config = dict(
    n_layer=17,
    d_model=224,
    n_head=7,
    n_kv_head=7,
    head_dim=64,
    d_mlp=576,
    vocab_size=8192,
    activation='geglu',
    norm='rmsnorm',
    norm_place='pre',
    norm_eps=1e-05,
    positions='rope',
    rope_base=10000.0,
    rope_fraction=1.0,
    qk_norm=True,
    attn_scale=0.162,
    bias='none',
    tie_embeddings=False,
    parallel_block=True,
    extras=['capped logits'],
    init='uniform',
    init_std_qkv=0.0325,
    init_std_o=0.023,
    init_std_up=0.0325,
    init_std_down=0.0,
    optimizer='adamw',
    lr=0.00264,
    lr_mult_up=1.24,
    beta1=0.9,
    beta2=0.99,
    lr_head=0.00605,
    warmup_steps=440,
    schedule='wsd',
    decay_fraction=0.865,
    decay_shape='linear',
    final_lr_fraction=0.0,
    batch_tokens=65536,
    seq_len=512,
    doc_mask=True,
    train_tokens=470700000,
    steps=7183,
    dataset='wikipedia_en',
)
Each number is 128 + 32 x the weight over its row's rms, rounded and kept within 0 to 255. Layers, rows and columns count from 0. The size above them is the row's rms in percent of the matrix's.

# layer 14 attention value, 448x224, rms 0.147, rows 128-158, columns 0-111
size [ 79  92  80  91  91  88  89  90  89  88  91  97  70  92  89  81  85  89  84  90  94  91  80  76  83  79  86  88  82  84  84]
[[109 106 132 135  88 143  82 140 139 143 106 104  99 101 151  78 165 123  76 106 113 183 152 169 101 108 115 184 129 134 154 166 200 188 164 141 108 114 213 125 152 104 108 108 153  99 127 143 139 201 151  75  84 184 176  65  70 136 120  90 126 135  96 162 162 136 130 153 167 119 159 153  63 133 178 120  62 150 174  98 165 116  84 118 160 143 126 192 108 108 131 168  81 113 178 147 158 178 105 126 140 117  88 112 125 124 143 114 146  88 142  96]
 [ 66 122  79 147 189 152  88 174 133 122  59  33 195 113 103 126  62  90 174 142 167  98 151 142  93 101 112 110 126 126 167  90 137 100 139  94 104  74 143 117 159  61 137 206 125 176 112 101 140 142 155 120 144 144 127 132 158 138 130 127  80 177 121 132  90  74  78 123  63 134 136 241 166 166 127 164 120 122  92 106  94 144 145 161 152 149 121  60 185 120 138 129 120 131  89 139 167 111 115 166 122 136 136 162 152 110 107  99 155 122 143 103]
 [ 70  63 145 153 111 141 102 128 141 114 141 125 120  70 125 131 105 161 148 134  85 174 177 128 149 136  99 210 126 125 136 178 128 119 133  94  90 121 128 133 136 119 119  76 211 102  54 146 153 142 136  50 114 131 162 105 125 186 137  87  87 147 147 171 206 123 146 169 142 138 163 124 126 132  94 151  75 154 163  51 163 121 105  68 183 104 107 153 118  38 128 142 106 127 133 145  86 162 131 119 112 142 120 146 147 121 117 114 151 101 165  48]
 [162  91 126 150  97 144 114  71  72  91 173 152 170 118 110 147 136 162 170 154  79 162  91 127 149 118 158 158  57 136 158 152 104 104 144 132 112  95 113 168 125 159 132  94 139  17 106 174 139  74  96  94 100  93 118 101 106 162  95 126  99  90 113  73 162 126 172 177 179 142 112 166 105  83 116 152 151 121 177 109 153 125  60 121 127  80  91 159 162  79 157 175  48 157 123 140 107 153 190  68 147 116  87 181 112 143  89 166  90 103 117  49]
 [140 135 165 151 156 151 157  99  88  52 158 155 143 126 113 208 144 115 159  59 144  68 134 107 116 156 174 116 113 122 146 144  87 123  82 123 139 123 120 108 138 132  96  93 103  89 125 120 131 110 137 213  97 106 111 145 163  59 100 141 134  97 132 177  77 138 164 131  63 143 152  92 130 130 153 163 177 129 116 149 112 198 153 167  74 123 127  66 143 116  72 108 185 160  94 133 106 117 125 125 125  87 130 110  96 115 112 167 105 155 176 214]
 [ 85 121 142 120 207 100  94  66 158 152  97  74  89 166  91  46 139 153  63 113  86 112 120 152  45 148 120 118  61 126 168 164  58 112  83 123 104 148 132 104 119 124 133 160 124 164 150 132 160 101 161  97 120 141 107 182 165  67 108 135 153 159  97 131 114 136  75 126 109 146 128 118  75  99 125 139 126 112 105 170 129 121 102  99 119 168 150 141 152 103 149 135 120 133  94 123 191 137  78 122 142 148  90 165 106  69 100 140 151 106 103 174]
 [167  91 149 106 125 135 198  92 118 132 193 201 157  99 105  88 139 161  93 171 171 120 141 131 171 101 134 149 160 127 145 156 141 114 152 126  82  50  76 169 124 116 170 126 109  92  90 134 138 140 117 181  93 143 140 121 144 137 172 154 143 130 152  86  92 127 121 102 187 161  57 120 102 137 105 203  73 109 162 118 133 104 115 109 132  78 135 162 150  80 176 154  87  90 163 137 105 148 103 172 195 184 109  22  86 132  80 123 120 159  85 102]
 [210 116 158  81 140 153 133 134 166 169 118 138  83 122 175 142 144 123  80 153  71 153 128 141  86 171  74 135 124 133 100 164 165 121 124 119 153 146 140 153 163 151 130  93 191 105 129 172 116 167 122 138 129 140 147  50 127 111  79 117 150 104 129 108 136 149  95 132 163 105 254 101 174 126  64 126  99 181 111 155 140 131  89  64 142 128 155 141 117  81 117 135 117  87 161 122 181 123 139  90 162 106 115 133 133 101 144  94 152  55 129 105]
 [133 127 158 119 146 129 135 157 115 129 110 105 163 129 129 135 113 122  91 102  98 187 147 137 162 129 155  98 161 109 135 100 128 137 150 215 126 184 174 135 110 140 133 107 136 128 133 111 100 155 130 112 135 166 172 133 116 164 147  93 144 164  94 168 129  97 165 161 176 162 105 174  83  76 183 167 124 122  99  59 142  79 135  86 148  64 144 118  63 142 140 102 117  99 140 151 107 120  83  57 113 108 166  64 135 151 178 146 177 127  84 154]
 [178 135  88 122 136 150 124 124  81 132 108  78 128 151 176 229 131  84 195 125 108 158 128 145 104 123 179 106 136 138 126 134  88 146 110 143  94 118 128  81 154 127  95 137 100 146 167 101 124 115 137 151  58 119 144  83 145 100 103 139 115  59 101 152 111 156 143 136  64  96 176  71  99 140 124  89 204 136 145 175 128 218 155 170 105 159 105  72 125 130 140 134 143 132 100 147  99 107 150 127 111 121 101 193 101 179 191 131 105 134 147 199]
 [103 148 130 122 201 139  51 123 153 148 139 120 173  59 108 102 136 150 100  99 126 138 127 149 146 140  59 178  59 127 137 158 143 185 161  87 103 144 120 135 131 122 130 147 106 107  99 157 120 130 198  43 125 170 142 112 113 122  88 108  92 127 128 145 160 143 118 125 152 112 142 104 211 133 132 115 109  70 178 112 147  65  96  85 180 169 115 122 109  79 107 123  92  75 213 121 140 137 102 117 132  84  98  99 119 128 168 198 159 190 141 115]
 [167 101 127 100 123  92 110  58 144 141 133 116 113 146 151 126 131 169 167 187  93 104 146 159 184  75 164 129 127 131 124  86  63  98  80 113 112  48 111  98 124 119  97 118 145 133 164 125 135 149 131 158 101 158 115 147 144 144 127 197 118 180 134  96  89 119  89 122 123 167 115  74 116  93 142  92 166 118 161 202 153 113 171 169 140  63 155  78 168 142 113 130 116 125 119 101 134 137 153 133  95  97 146 145 111  74 108 154 114  46  73 141]
 [140 133 135  95 132 162  93 113 148  77 151 107 134 147  99 134 150 128 167 180 130 196 171 129 161 134 153 194 121 144 116 155 155 145 139 159  83 150 178 112 128 126 119 130 166 145 105 125 114 128 145  77  68 115 155 129 107 139 117  58 108 132 117 180 184 177 164 179 115  38 115 122  96 155 134  61 132 165 213  83 133 132 137  93 121 155 153 142 111 100 155 154 105  90 112 152 124 214 153 159 106 136 175 158 156 139 131 125 164 137 174 129]
 [110 175 140 123  60  99 156 197 160 150 129 166 126 135  98 156 112 100 102  59 136 115 100  91 180  67 179 108 121 124 159 121 111 104  87 160  96 105 104 141  92  99 135 195 117 150 136  88  63 137 124 121 118  93 113 156 162 140 116 127 169 124  47 128 108 141 137  97 167 169 137 163 184 109 163 120 125 133  70 131 101 151 110  92  90 201 155  93  41 188  72 112 108 142  94  86 129 137 101 103 192 134 136 116 114 171 132  88 118  97 130 140]
 [149 179 158 143  76  72 156 185  85 146 121 202  33 144 123 134 167  93 133  88 105 158 138  85 138 120 149  99 148 126 101 139 104 131 114 167 167 129 110 128 118 140 123 154 102 122 161 138  70  82  76 194 116 135  69 115 102 142 107 156 125  74 133 141  93 182 160 138 133 182 201 122 162 108 127 103 120 132 123 109 149 166 142 185 129 107 136 160 106 161  81 108 170 154 160 116 135  92 118 102 134  88 143  78 145 137 132 131 114 121 135 149]
 [111 137 133 136 149 137 110  99 114 104 120 140 169 107 139 144 120 133 124 147 134 116  84 120 109 146 118 133 139 127 130 161 154 187 135 111 131 102 138 155 199 112  94 135 128 183 151 120 127 110 107 166 192 172 131 113 147  84 127 101  70  98 140  96  92 134 170 100 157 101  43  91  88 147 194 195 149 127 133 158 154 155 156 168  83  83 114 156 174 142 121 146 141 100 120 111 106 160 167 155  99  89  77 138  82 134 166 145 101 201 119 147]
 [122 154 122 135 169 111 164 155 110 139 110  90 128 112 169 114 107 132 170 162  99  81 106 166 194  97 120  88 231 125 131  91 145 132  71 140 116 131  93  71 124 105 138 171 118 152  90 107 136 159 169 133  98 160 146 170 156 159 124  65 105 114 128 132  40 123 105 163  87 126 100  95 159 151  68 121 129 127  69 161  71 115 131 139 136  98 180 114 172 146 148 147 176 118  75  98 125  49 100 170  80 118 153 140 147 127 138 132 156 121  76 186]
 [112  94 141  91 112  89 171 140 106 133  87 128 175  83 122 178 111 151  78  80  76 143 131 122 121 149 110 110 147 124  83  83  98 158 125 122 117 144 215  66 113 146 140 149 182 117 106 133 153 143 170 126 173 147 126 141 136 111  94 110 102  94 137  91  68 102 106 172 109 128 146  55 141 107  95 132  92 125 119  95 134 117 151 108 121  61 168  80 151  79 123 153 129 175  79 118  68  79  69 126 144 120 162 124 177 144 109 155 153 137  91 116]
 [145 141 141 124 104 118 125 132  80  91 139  86 112 106 105 149 158 112 110 135 178 101 128 136 122 157 115 116 182 127 108 106 161 185 158 160 104 200 231  72  95 140 138 154 145  57 169 113 146 159 145 122  53 100 148 189 125  79 143 141 157  78 121 188 111 146 161 158 117 112 129 134 121 139 125 152  98 107 134 108  65 137 188 118  93 148 139 113 150 104 139 158 143 167 149  92 112 196  83 158 133 124 103  99 114 128 116 184 111 139 142 121]
 [100 133 105  86 140  83 160 119 101 179 119 142 141  71 121 106 160  91 128 106 120 129 156 139 177 168  91 138 118 129 125 133 138 173 185 153 122 146 154  93 141 111  94 130 124 181 120 137  92 153 148 114 130 136 157  77 142 155  92  90 136 110 156 123 153 134 148 142 112 143  96 198 170 129 121 104 119  51 113 148 123 186 117 116 189 151 122 138 108  93 162 138 107 150 154 144 118  82 111 175 178  82 138 148 174 198 199 123 115 125 124 160]
 [213 132 193  96 171 111 131  52 133  64 171 165 128 123 154 105 124 167 144 134  81  80  69 103 141 120 149 144 130 124 148 141 126 120  65 152 150 110  59 156 121 111 122  69  68  86 129 122 137 119 135 142 149 107 146 124 144 181  99 122  97 101 159 160 119 117 144 175 153 116  60 132 119 103 166 110 127 109 165 144 111  74  68 110 158 102 144 138  97 107 169  82  75  87  95 136 162 155 155  77 182 162 132  77 135  97 154 133 134 103 119 167]
 [128 180 138  64  67 118  98 119 163  81 122 179  98 136 119  35 175 126 114 107 133 132 165 120 165  81 119  85  56 134 131 176 141 114 132 161 111 136 144 122 105 159 141 137 126 130 163 124  87  50 103 140 106 105 117 113  97 135 134 188 194 107  94 125 130 169 100 121 125 171  99 142 109 131 139  95 122 119 197 107 151 104 134 184 141 136 130 146  91 170 138 101 130  46 163 157 106 145 120  95 131 146 167 117 110 190 184 127 146 174 135 142]
 [125  80 142 151 128 105 109  85 153 126 169 118 106 157  90 126  97 115 138  58 104  92 148 150 157  73 139 143 104 123 162 184 145  52 116 106  81 119 132 138 111 100 106 161  82 117 116 121 110 115 139  56  79 146 148  95 170 141 139  76 155 128 122 165 167 131 114 129 138 168 138 157 143 168 179 118 149 167 100 155 145 126 107 126 134 142 132 131 105 160 108 126 144  90 115 137 162 135  87 115  45 114 137 188 146 119 141 109 124  69 126 122]
 [156 144  79 134  75 102 131 107 146 176 102 135 120 131 155  96 112 166  92 115 124 103  92 172  97 118 107  90 155 121 142  65 124 126 137  99 156  94  50 143 127 116 150 138 173 164 126  92 142 160 135 132 168 143  90 134 175 166 170 181 125 172 134 118 103 108  81  94 124 193 137 121 190  99 139 153  88 121  88 153 102  75 128 167 157  99 136 115 130 142  98 136 123 167  72 100 156  56 148 107 215 167 114 139 112 127 127 150 118  89  80 105]
 [163 107 163  74  98 144 102 124 182 151 121 118 163 137 170 196 129 143 147  84 121 154 122 112 124  96 102 183  80 127  90 119 160 129 153 157 174  98 182 118 101 129 132 156 124  94 104 114 100 161 150 165 138 119 138 118  92 135 114  96 127 129 172  84  88  93 122 138  53 121 175  78 164  97 115  87 157 148 191 120 105 127  99 157 113 110 129 126 127 137 161 116 118 109 161 120  82 103  92 117 121  58 183 115 118 181 124 140 122 190  94 123]
 [164 122 121 133 150 136 186 113 146  98 144 102 160 127 143 179 134 151 154 147  87 158 114  85 139 158 129  80  95 139 131 114  54  77 150 148 149 148 111 108 126 137 165 123 137 200 100 134 112  74 112 167 143  82  83 165 135 138 128 131  94  84 115 173 103 130 143 138  71 101 118  61  87 185  91 140 163  61 152 145 149 149 146 132 107 128 168  73 177 118 104 145 111 184 125 111 145 152 185  60 149 147 130 146 118 127 126 137 107 147 102 157]
 [154 226 120 137 168 147  17 136 150 135 112 154  81 198 119 176 123 138 158 109 141 194  79 176 103 125 137 173  93 132 112  99 106 137  93 151 158 142 127  63 117 144 132 197 109 154 115 127 102 150 182 106 113 112 110 196  96 191 111 124 159  96 161  86  93 177 129  86 145 102 155 111 139 157 105  91 162  88 144 187 122 123 121 170 128 159 126 144 136 126 127 130 132 125 131  92 110  98 149 115 106 138 137 147 128  91 100 114  90 114 147 165]
 [101 113 116 120 123 107 150 148 101 149 141 149 186 105 114  37 153 125  27  70 131  99  82 146  92 137 121 149 132 122 138 117 160 154 116  92 125 124 190  89  90 138 144 115 133 138 132 126 143 189 179  92 170 159 153 113 141  77 122 103 131 100 132 153 131 120  70  81 120 156  85 119 114 171 128 138 115 137  94 116 131  81 120 164 174 203 155 130  59 135 123 116 111 112 178 123  67  95  57 145 154 126 147 121 116 112 105 139 105 132 127 107]
 [ 62 155 118 155 130  85  91 109  96  93 127 149  72 149  88  93 135 117 142 142 182 122  95 172 103 163 134 108 137 129  98 115  44  97  93 129 133 124 144 112 137 155 142  90  72 127 183 110 112  71  72 136 139 111 111 165 116 217 122 166 181 109 116  72 111 128 130 145 134 122 151 146 160  75 132 106 106 120  97  74 197  42 176 152 115 135 127 146 117 136 131  86 131 152 139 132 100  96 139  82  81 121 174 126 134  82  99 135 135 117 128 139]
 [127 108 120 142 183 119  96  95 157 166  86 110 115 186 128 123 139 118 110  96 158 125 118 149 117 156 101 105  90 132 112  89 104 148 137 137  95 164 192  87  94  95 121  64 106 147 124  90 129 224 126  99  36 124 171 212 114 122 122  47 191 139 134 141 160 109  99 139  59  67 108  93  84 136 167  39 135 112 111 135 104  88 143  92 167 219 147 112 120  99 170 147 138 153 136 132 187 125 162 159 132 134 134 118 135 130 129 171 110 157 136 149]
 [122 101 160 139 181 114 104 125 118 156  96 109 172 107 124 147 165 134 113 160 142 165 139 160 105 137 125 168 107 137 113  99 116 143 148 142 135  91 161 146 129 117 127  94 140  92  59 149 166 164 133 134  85 152 129  91  67 152  88 177 156  81 188  43  72  99  58 121 130 113  97 129 104 175  84 117 115  72 172 173 150 120 166 146 177 123 131 133 193  29 185 168 140 188 187 139  78 140 166 104 137 145 118 108 102  96  90 147  78 149 116  72]]
# layer 14 attention output (transposed), 448x224, rms 0.166, rows 128-158, columns 0-111
size [ 69  85  74  84  84  80  79  80  85  80  90  92  65  82  84  75  77  82  80  83  86  82  74  69  75  70  81  79  75  81  76]
[[171 123  73 114 132 102 154 156 194 103  40 162 166 141 105 155 166 128 147 119 129 136  86 101 110  97 121 118 120  58 112  90  99 105 142 149 128 131  82 102 189 159 118  96  88 204 112 120 144 123  98 141 153 104  99 153 136 109 138 113 141 154 124 101 125 140 124 126  98 116 113 178 194 181 123 101 121 126  89 142  93 141 205 118  95 143 149  78 151  76 139 139 200 102 128 153 143  87 119 166  79 156  61 161 191 137 137 129  51 104  82 180]
 [172 173 114 118 107  84 131 136 102  97 137 136  60 148 140 100 128 107 122 106  87 142 161 137  97 134 156 161 110  85 107 136 128 171 133  92 175 126 139 181 117 102 117  81 143  80 129 128 121 130 112 149  92 115 186  88 145 145 117  73 207  91 145  95 119 145 185 128 117  61  42  86 128  82 114 156 109  94 134 141  90  60 121 134  96 136 166 175  96 162 120 107 120 127 117  75  97 108 159 117 157 112  99 133 101 153 147 165 156  64 110 106]
 [153 149  67 135 126  96 172 160 188 192 118 174 178 137  99 106 190 134 145 127  82  86  54 136 139 116 123 119 111  71 171  87 112  77 121 176 151 146 138 111 118 159 125 138  80 166 118 203  93 162  89 139 152 131 140 114 137  99 102 129 159 110 144  64  72 145 159 126 136 143 192 189 133 133 188 103 148 129 132 184  88 115 222 139  91  89 183  92 147 120 140 125 140 123 159 111 167 121  70 110 110 165 127 163 134  96 159  77  66  95  99 152]
 [102  79 123 184 149  87 179 168 194 146 122 167 150 157  57 109 138 136  83  93 160  76 113 155 154 116 145 137 163 140 104  69 122 137 113 176 108 176 108 139  63 146 140 139 106 183 133 160 120 166 144  96 139  96  90 146  91 133  81  79 142 133 167 132 141 127 120 118 126 146 183 118 101 148 156  78 123 178  98 181 135 150 150 111 150 162 114  47 127 161 143  96 115 108 106 123 186 102 116 152 112 157 143  70 133  88 206 112 136 145 108 114]
 [102 107 156  98 123 120 137 133 103 215 167  76  99 149 157 100 128 110  77 144 163 175 136 159  99 126 106 186 148 142 184  89 147 147 136 144 133 180 154 174 116 107 129 174 119  94 128 163 149 120 107  66 121 151 130 115  91 112 138 125 168  79 154 113 144  76 109 133 109 113 110  72 103 112 121 106 105 168 145  85  73 136  42 118 137 118  91 184  87 154  82 103 115  95 146  94 131 158 104 111 148  74 164 125 140 141 135 140 138 220 166 123]
 [123 107  72 153  90 101 121 193  87  58 135 162 124 148 110 176 173 160 104 117  91 100 143 152 113  97 170  77 156  78 131  86 125 220 168 126 143  67 131 204  95 101 150 105  91 115 138 148 126 123 104 119  81 129  63  83  89 153 150  96  57 137 189 140 134  80 115 191 155  58  99 148 169 198 166 113 122 162 141 114 139 138 157 118 131 132 130  91  86 115 118 106 122 140 114 102 114 147 147 113 146  50 130 100 139 138 107 125 132 128 203 162]
 [135 106 104 146 156 136 177 125 170 117 122  86 136 123  74 168  85 142 169 108 151 128 112 109 115 176 106  96  67 103 105 136 114 112 151 147  89 161 124  88 146  99 152 195 139 138 142 112 107 135  99  93 189 142 123 112 184  66 120  93 106  22 109 130 111 124 128  95  96 144 175 154 144 124 135 115 138 114 129 188 159 126 183 153 137 137 129  90 150 123 189 142 161 189 152  87  98 161  84  87 118 138 135 183 111 108 130  87  99 144 107 124]
 [103 137 152 142 118 189 129 117 139  82  78 154 196 159 126 147 152 113 120 144 121 166 134 143 139 121 160  87 166  96 133 117 119  45 173 134 107 156 122 111 110 140 143 130 100 188 158  85 136 148 101 127 154 129  84 154 172 135 151  73 148 138 116 112 118 137 115 128 109 123 105 152 109 184 153  87 103 182 147 148 157 160 181 148  46 110 139 120 157  99 151 164 159 141  72 190 117 151  83 207  91 136 124 100 133  71 184 135  96 138  84 171]
 [181 127  88 149 180 121 136  94 128 209 127 120  72  84 162 125 158 127 176 162 147  79 159 127 138 100 101 151 125 137 141  88  87 131 141 126 131 101 101  40 150 103  60 145 158 145  95 113 131 105 209 166 190  57 126 141 124  97 129 126  57 113 115 115 136 157 121 119 116 178 143 118 129 139 164 169 126  86 120 164  23 130 145 135 115  99 125 126 200 123 108 138 116 133 126 184 169 144 185 176 133 124 130 169 137 120  99  99 132 110  99 162]
 [135 127 164 121 136  95 130 137 116 115 155  75 151  93 143  86 127 100  62 137 148  96 128 137 121 126 156 169 127 128 178 122 109 132 125 122 181 108 154 216 186 119 130  86 180 161 125 147 145 163 137  90 148 101 139 170  61 137 143 159 148 176 176 168 130 100 133 113 109 116  69 158 134 104 121 101 134 164 153  76  92  72  79 105 117 182 138 175 137 131  98  92 129  87  82 155 129  95 101 178 160  97 123  74 160 117 151 168  77 164 154  81]
 [141 108 104 148 120 119 160 143 166 145 130 142  89 165 141 131 189 108 181 144 118 142  99  98 141  57 139  91 163 118 108 121 181  93 145 119 122  77 137 139 137 151 145 111 113 186 116 103 117 168 106  55 140 151 133  87  79 147 153 187 155 105 106 117 108 156 139 133 142 123 128 127 147 124 123 112 112 150 128 110 165 134 200 115  90  99 220  77 167 121 134 165 164 101 106 123 148 149 163 120  93 116 102 118 166 135  72 102 153  73  90 163]
 [129 127 199 163  89  95  80 154 148  92 194 135  95  73  89 116 162 181  50  87 147  83  93 106 119 163 139 153 112 128 104 107  92 115 156 140 153 152 142 118 118 168 169 126 136  95 165 165  96 108 130 100 161 111 114 164 106 122  83  91  94  70 170 164 176 114 125 184 157 136  95 169 108 151 112 105 144 124 130  99 111 126  89  85 110 131 116 130  92 117 154 123 167 166  95  65 157 129  36  92 178 176 113 123 108 153 133 120 113 181 127 155]
 [173 101 142 116 123  94 212 148 108 159  78  86 162 126 128  96 102  69  75 138 114 105  99 136 128 112 153 152 131  74 159  95  88 121 128 133 153 147  97 177 140 143 139  35 137 191 119 166 141 152  73 127 141 128 117 126  88 114 141 126 152 143 134 147  73 140 120 114 147 169 156 151 156 122 175 148  91 115  74 155 133 130 114 120 111  94 130 122 164 101  72 120 171 127 165 186 163 132  89 156 144 158  76  94 163  85 155  76  87 121 103 102]
 [106 104 121  98 194 162 149  49  82 144 178  87 111 133 232 113 138 186 153 157 187 160 154 166 115 144 106 140 140 170 163 185 158 170 141 118 148 180 124  89 100 144 138 169 114  95 102 107 122  92 142 195 164 156 121 142 112  95 172 144  79 153 198 139 120  97 128 107 122  59 117 124  57 167 111 118 185 126 141 120  81  36 137 135 186 162  99 183 198 155 140 140 155 161 108 157 109 111 184 107 138  77 125 142 171 106  99 131 219 118 128  84]
 [ 64  98 193 107 136 173  60 104  89 171 138 148 186  85 111 150  99 157 122 122 194 127  91 149  76 126 101 161 120 132 148 149 140  85 105 149 160 193  97  88 134 147  65 181 178 149 122 114 156 102 158 124 181 169  87 157 177 123 116 136 107 120 118 162 147  90  44 127 125 134 154 122  69 131  77 154 130 123 179 119 136 142 133  77 109 106 119  95 142  57  96 122  98  88  80 157 156 115 202 118  96 151 134 216 155 155 149 172 154 173 132 178]
 [102 154 110 103  66  96 102 129 117 138  90 135  39 168 151 135 103 131 148 128 116 145 140 105 185 119 129 124 113 123  89 117 104 152 136 110 138 139 149 129 188 110 101 128 132  92  59 121 175 137 136  44  64 113 115 121 104 127 131 206 169 109  93 157 133 114 119 198  99 101 181 171 183  30 134  88 155 103 137  85 141 108  97 119 156 112 173 132  62 156 142 156 155 142 134  70 121 174  83 125 107  77 137 133 119 187 112 160 132 112 149 143]
 [136 161 156 160 127 114  72 110  72 109 159  78 115 116 115 154  92  94 148 125  64 137 165 123 120 134 104 102 113 128 110 136  79 111 156 138 134  99 120 137  87 118 132 125 156  95 131 125 109 164 101 135 179 125 144 151 165 116  82 149 159  78 145 144 189 107 151  94 108 123  47 147 113  89 132 161 199  62 169  66 135  73  97 118  95 101 145 192 136 134 157 114  64 161 155 133 142 188  95  75 135 120 137 152  99 188 101 155 111 103 164  66]
 [179 139 148 211 139 123  51 128 108 187 172 138  80 140 157 100 103  74 167 149  87  69 187 117 116  78 134  89 128 120 196 104 143 103 163 147 162 142  82 131 121  94  89 121 140 155 161 149 140 158 109 120 139 141 111 115 131 141 104  66 104  94  93 149 160  92 139 141 129 121 139 178 128 117 211 149 127  93 182 152  98 104 148 141 122  87 103 188  83 161 126 123 103 123 141 138 184 162 113 118  98 102 148 142  99 137 175 111 116 156 142 166]
 [150 111 142 121 142 105 112 149 138 165  96  74 144 124 112  90 118  58 174 142 138 182 181 152  87 103 130 151 161 118 158 157 157 175 102  92 104  90  68 108 113 117  80  77  87 128 118 178 117 117 103 158 162 167 185  91 148  88  66  81 122 113  61 149 155 146 135 118  76 140  98  96 109 117 117 117 132 103  90 150 131 155  92 119 145 106 119 152 141 164  81  94 158  93 181 165 144 104 122 153 125  68 144  85 196 182 101 125 127 139 103 153]
 [149 142 143 158 188 194  94 126 174  48 128 109 105 117 128  89  86 119 203 132 135 165 169  91  78 104 121  82 170  92  96 133 105  98 114 161 163  94 109 105 156 146  90  96 117 128  63 114 151 165 134 128 180 129  99 163 190 106 122 101 122 158 114 116 167 154 169  96 126 137 148 176 101 135  94 194 137 121 156 149 130 140 162 128 149 126 113 110 190 162 135 159  51  94 120 175 178  81 182 131  75  91 159 140 108 162 121 161 155  73  93 119]
 [108 118  81 195 156 135 166 117 135 153 127  80 120 166  99 154 154  89 102 128 150 140 162 132 165 115 106  70 162 136 131 106  90 109 184 120  76 155 121 128 109 166 179 148 104 147 100 129 146 196 143 105 106 105 129 140  99  69 123  77 125  85 156  91 206 107 102  79 139 159 113 124 146 156 126 183 156 173  82 177 129 161 122 141 152 171 104 115 171 114 159 162 115 135 173 126 138 169 132 199 105  87 172 119  99  98 134  97 126 135 113 144]
 [143  60 148 121 120 166 164 114 124  95 111 136 153 174  97 150  88 174 106 159 192 119 102 136  74 156 159 151 147  85 139 161 104 134 134  98 173 135 105 118 184 139 147 134 122 171  58 133 187 123  95  73 157 148 116 156 129 108 142 118  70 140 134 137  84 109  84 109 143 146 178 103 145 148 116 189  98 107 117 126 176 177 146 103 160 116  77  60 131 142 117 156 131 170 120 212 162 100 194 103 172 129 119 111 199  88  94 139 129 108  91 158]
 [139 145  98  94  82 153 165 148 170 113  82 114 125 131  84 119 197 216  83 139 219 109  59 181 101 156 137 111 165  82 126  50  69 144 163 158 117 174 115 164 132 169 171 146 126 125 111  93 140  93 108 109 158 134  90 151 143 121 108 127 125 126 207  86 113 156 112 130 149 110 137  53 121 182 114  67  74 129 127  78  97 125 132 145 116 122 163 104 139 166 165  76 135 144 166 161 128 132 131  96 210 164  91 102 162  96 151 166 136 157 178 145]
 [ 79 178 154 164 152 149  66  84 107  57 181 217 142 146 122 179 140 180 174 159 100 129 164 120 124 150 140 102  99 182  75 149 127 126 138 147 131 106 157 101 103 108 153 174  96  91 169 113  94 126  99 119 123 148 124 167 152 126 120  82 150 127 149 100 187 150 145 169 105  93  68 148 126 141  97 166 171 108 169 124 182  93 139 121 130 198 118 146  88 156 158 122  88 140 119  90 115 153  85 119 100  97 137 179  85 148 104  99 136  91 113 145]
 [167 123 148 204  68 131 135 152 107 137 136 115 133  88 141 112 128  66 133 202 115  81 131 127 112  54 112  95 144 113 175 151 130  86 133 158 107 175  59  66 196 144 163 135 173 222 133 101 157 130 147 105 134  99  78 125 130 130 130 152 186 114  61 156 179  87  89 146 142 153 129 128 118 119 167 165 103 158 138  95 138 134 163 133  93 124 111 183  98 140  81 112 160 163 104 162 143 108 146 140 132 218  44 143 160  96 165 131  90 157 116 123]
 [102 123 141 101 147 111 130 143  79 150 156 105 122 155  96  94  94 133  65 131 119  87 187 171 152 115 182 146 169 154 158 128 190 146 117  98 100 130 132 182  59 131  98 102 159 110 196 127 141 139 162 114 118 140 155 114 109 157 138 136 121 146 130 114 137  87 105 111 157 124 206 144 158 109 218 131  98 160 111 129 178  92  64 123 153 144  78 144 120 128 122 142 116 101 152 130 164 164 144 166  71  65 156 104 109 126 154  44 119 162 151  68]
 [ 79  69 168 117  72 124 155 148  48 102 135  95 158 130 172 128 136 107  93 133 145 132 100 158 121 110 158 128 116  58 163 170  98 118 139  95 135 121 144 178  92 147 109  42 152 141 151 153 120 140 129 108 116 155 148 110 139 104 145 168 131 186 135 135 145 132  70 212 145 132 111 116  88 139 122  92 114 152  81  79 154 155  95  93 122 147 159 130 136 113  98 133 124 131  42  81 148 115 147 119 126 145 108  87 146 114 103 166 134 135 136 107]
 [170 125 100 149 148 135 123 114 191  87  99 114 108 156 164 141 139 140 209 142 120 135 157  77 101 134  53  67 136  70 131 119 174 114 180 138 108 109 104 105 166 133  81 115  66 118 159 131 145 116  91 178 125 142 114 104 124 161 131 124 109 118  95  85 125 134 140 122 139 121 116 109 153 164  78 111 110  92 126  52 115 119 184 130 123 103 126 138 128 117 154 166 169 147 121  87 164 155 138  55 116 126 145 144 126 158  94 119 161 140 137 189]
 [110 110 183  85 128 154  64 178 149 133 155 207 148 101 128 158 159 189 118 109 145 108  77 139 150 126 132 144  69 123 134 161 183 155 140 144 164  90 152  94  75  97  73 104 154  77  94 192 108 110 170 179 143 132 155  67  90 175 126 163  83 185 149 114 127  83  97 113 169 124 122 118 111 145  60 141 130 144  83 120 135 171 107  63 130 125 116  89 125  94 156 132  69  93 107  86 178 160 173 143 190 119 109 117 114 145 102  94 219 150 131 144]
 [171 146  84 132 138 110 148 163 126  80  82 123 106  37 136 146 171 121 173  97  65 172 149 170 135  97 159 123 138 140 104 140 136  76 124 122 117  47 129 210 149 163 164  81 150 122 126 109 120  41 170 168 166 129 108 103  90 135 216 175 100 190 131 120 148 140 177 133 165 146  80 123 190 174 110 108 117 169  82 138 157 120  85 123 130 141 139 160 125 119 119 175 120  85 167 148 122  95 123 113 115 103 113  81 116 132 118  80 118  98 162 102]
 [166 119 157 164  85 109 188 149 154 120 136 115 118 119  80 123 110 100 163 102 110 102 107 111 123  89 129  91  98 140 115 164 153  86 156 132 149 122 138 153 142 139 111  95 128 151 174 157 130 120 159 123 145 132 162 136 170 105  82 102 115  61  42 103 148 140 139 103 138 195 118 167 116 116 156 105 113 163  57 128 166 145 104 108 113 133 126 107 100 117 129 180 143  94  60   0 158  70  96 134 120 156 130 109 126 162 158  68 108 147 122 147]]